From a checkpoint of a small transformer trained on Wikipedia: vocabulary 1024.
Each number is 50 + 12 x the weight over the matrix's rms, rounded and kept within 0 to 99. Layers, rows and columns count from 0.

# up: layer 7 MLP up, 640x160, rms 0.0834, rows 50-53, columns 0-159
# down: layer 7 MLP down (transposed), 640x160, rms 0.0647, rows 50-53, columns 0-159
up50:56 31 45 53 52 31 39 76 44 44 61 49 39 46 54 50 55 50 50 56 39 40 64 74 42 44 50 55 46 60 45 59 73 60 46 52 44 55 46 66 48 54 44 26 62 35 46 48 46 45 91 47 39 50 61 50 69 58 39 57 52 56 64 37 49 48 43 36 53 28 48 54 29 43 58 62 66 51 36 54 77 46 34 53 48 70 57 57 47 51 69 43 75 55 51 65 22 54 44 46 56 47 44 39 67 64 54 44 66 48 46 38 55 62 55 49 43 50 47 59 40 61 39 60 45 39 35 45 62 52 50 47 31 49 58 31 47 51 63 53 53 51 29 50 62 44 51 37 41 42 57 46 48 56 71 49 59 43 54 56
down50:41 47 59 42 73 50 54 53 39 51 50 59 67 62 42 39 57 78 74 60 39 48 47 42 51 28 71 51 55 54 36 54 51 57 56 43 34 59 60 37 63 42 60 59 59 51 68 38 48 54 41 43 45 38 58 44 68 42 66 60 62 45 36 39 53 54 14 52 43 51 35 65 65 52 51 43 45 57 62 54 37 40 53 39 42 53 71 40 26 58 50 67 45 56 40 53 50 51 64 63 46 61 56 74 60 72 35 71 55 43 45 45 40 42 47 40 61 51 48 37 53 42 47 37 39 44 46 56 42 53 69 35 59 53 54 53 46 55 48 34 59 57 38 61 35 46 46 40 59 44 42 34 29 41 51 17 44 57 68 52
up51:25 65 75 47 64 68 47 52 26 69 57 53 45 51 59 48 48 54 74 43 54 46 28 74 53 66 48 47 55 53 18 61 62 64 35 34 46 67 37 46 68 49 49 67 43 42 43 67 21 30 51 45 77 48 37 58 45 61 39 50 14 35 52 29 55 29 50 62 57 67 45 43 52 44 40 58 45 51 26 55 64 49 42 38 48 44 54 26 64 54 62 59 54 57 76 64 44 47 32 60 49 60 76 71 39 61 51 48 44 54 39 40 58 42 28 53 65 63 40 48 63 40 50 75 57 57 43 41 40 69 46 61 55 35 54 35 56 51 44 37 49 48 57 32 63 24 31 50 42 45 43 49 41 41 74 85 44 59 48 33
down51:43 56 65 71 57 48 69 45 47 30 59 48 38 28 32 47 59 34 54 32 59 59 49 49 45 35 28 55 33 73 38 58 44 61 72 56 64 67 60 73 56 52 88 62 61 39 53 55 50 59 35 68 70 48 33 48 65 31 76 62 42 58 67 56 67 48 04 47 68 11 46 50 41 41 34 60 58 47 45 57 48 26 56 53 30 15 61 33 65 48 56 41 55 67 61 34 50 59 42 54 46 50 39 28 26 43 47 22 58 47 42 71 67 42 57 74 41 61 61 70 31 62 27 54 32 41 44 30 24 17 52 71 26 45 58 47 53 57 70 63 68 56 64 56 39 39 63 61 25 28 51 69 68 71 48 37 46 49 21 58
up52:54 49 41 43 45 49 53 51 42 53 61 44 67 54 55 50 49 49 40 60 50 47 48 62 66 49 53 49 55 55 50 55 52 51 43 43 41 62 45 50 49 54 60 46 38 40 50 49 35 26 67 56 49 33 32 46 48 55 44 63 54 51 69 52 55 41 48 45 62 56 46 58 61 50 48 57 57 59 55 45 55 53 42 36 44 56 68 49 59 55 59 33 67 53 59 46 40 56 48 61 56 57 55 56 61 42 56 33 59 54 55 42 53 57 40 61 53 57 47 41 49 48 49 60 41 61 51 60 57 47 53 46 42 47 45 48 56 54 44 51 40 52 56 45 65 38 59 45 50 47 45 52 49 53 34 66 46 62 54 46
down52:49 52 52 59 63 43 52 53 60 62 54 48 45 54 51 52 66 49 44 63 42 66 48 45 63 47 47 56 47 61 60 42 42 50 47 52 49 37 56 46 55 38 45 58 62 49 48 44 54 42 37 50 43 45 43 40 59 51 62 41 65 44 38 57 69 50 48 48 32 60 52 53 53 49 46 52 45 62 43 52 47 47 40 51 46 65 43 44 38 63 48 54 42 50 51 40 55 45 56 68 50 51 45 59 46 60 42 44 58 48 39 51 47 58 48 45 63 48 59 37 47 54 63 41 53 44 50 32 49 52 50 38 65 54 60 39 47 59 38 34 56 47 39 52 54 49 63 42 47 42 46 38 48 54 52 27 47 52 64 53
up53:69 33 41 35 61 56 48 33 36 42 34 41 19 43 49 35 44 35 44 62 60 47 38 42 74 32 67 61 60 64 28 54 58 62 29 59 54 44 57 47 65 42 51 71 64 54 46 83 51 59 45 57 58 70 63 26 63 62 28 56 37 52 36 32 43 30 71 63 61 75 36 78 78 57 51 42 36 42 65 50 76 49 38 62 47 60 63 34 50 41 60 48 46 37 54 59 70 43 53 54 58 52 46 83 42 33 66 35 37 44 43 70 51 40 54 51 42 36 48 56 60 45 52 58 44 50 64 59 53 67 25 88 46 67 80 31 50 46 40 61 63 67 51 43 43 33 30 31 66 57 37 47 53 44 54 48 44 44 66 44
down53:47 43 40 56 60 46 62 61 53 53 57 46 60 51 75 54 84 33 57 63 56 90 44 53 15 44 33 26 20 15 73 58 49 47 60 35 51 59 48 67 33 49 56 26 55 46 53 53 50 57 67 54 45 60 53 53 40 57 48 70 39 79 49 63 63 48 39 53 34 46 68 61 48 53 57 57 39 39 38 37 73 43 53 38 81 28 33 44 36 51 43 13 40 48 47 38 41 25 39 49 50 75 59 38 52 57 65 57 40 65 48 30 57 63 47 29 55 55 41 45 41 41 42 65 58 71 16 60 45 55 71 32 47 76 58 37 50 56 38 49 43 64 52 56 30 71 74 41 60 48 55 44 27 53 64 54 48 52 56 79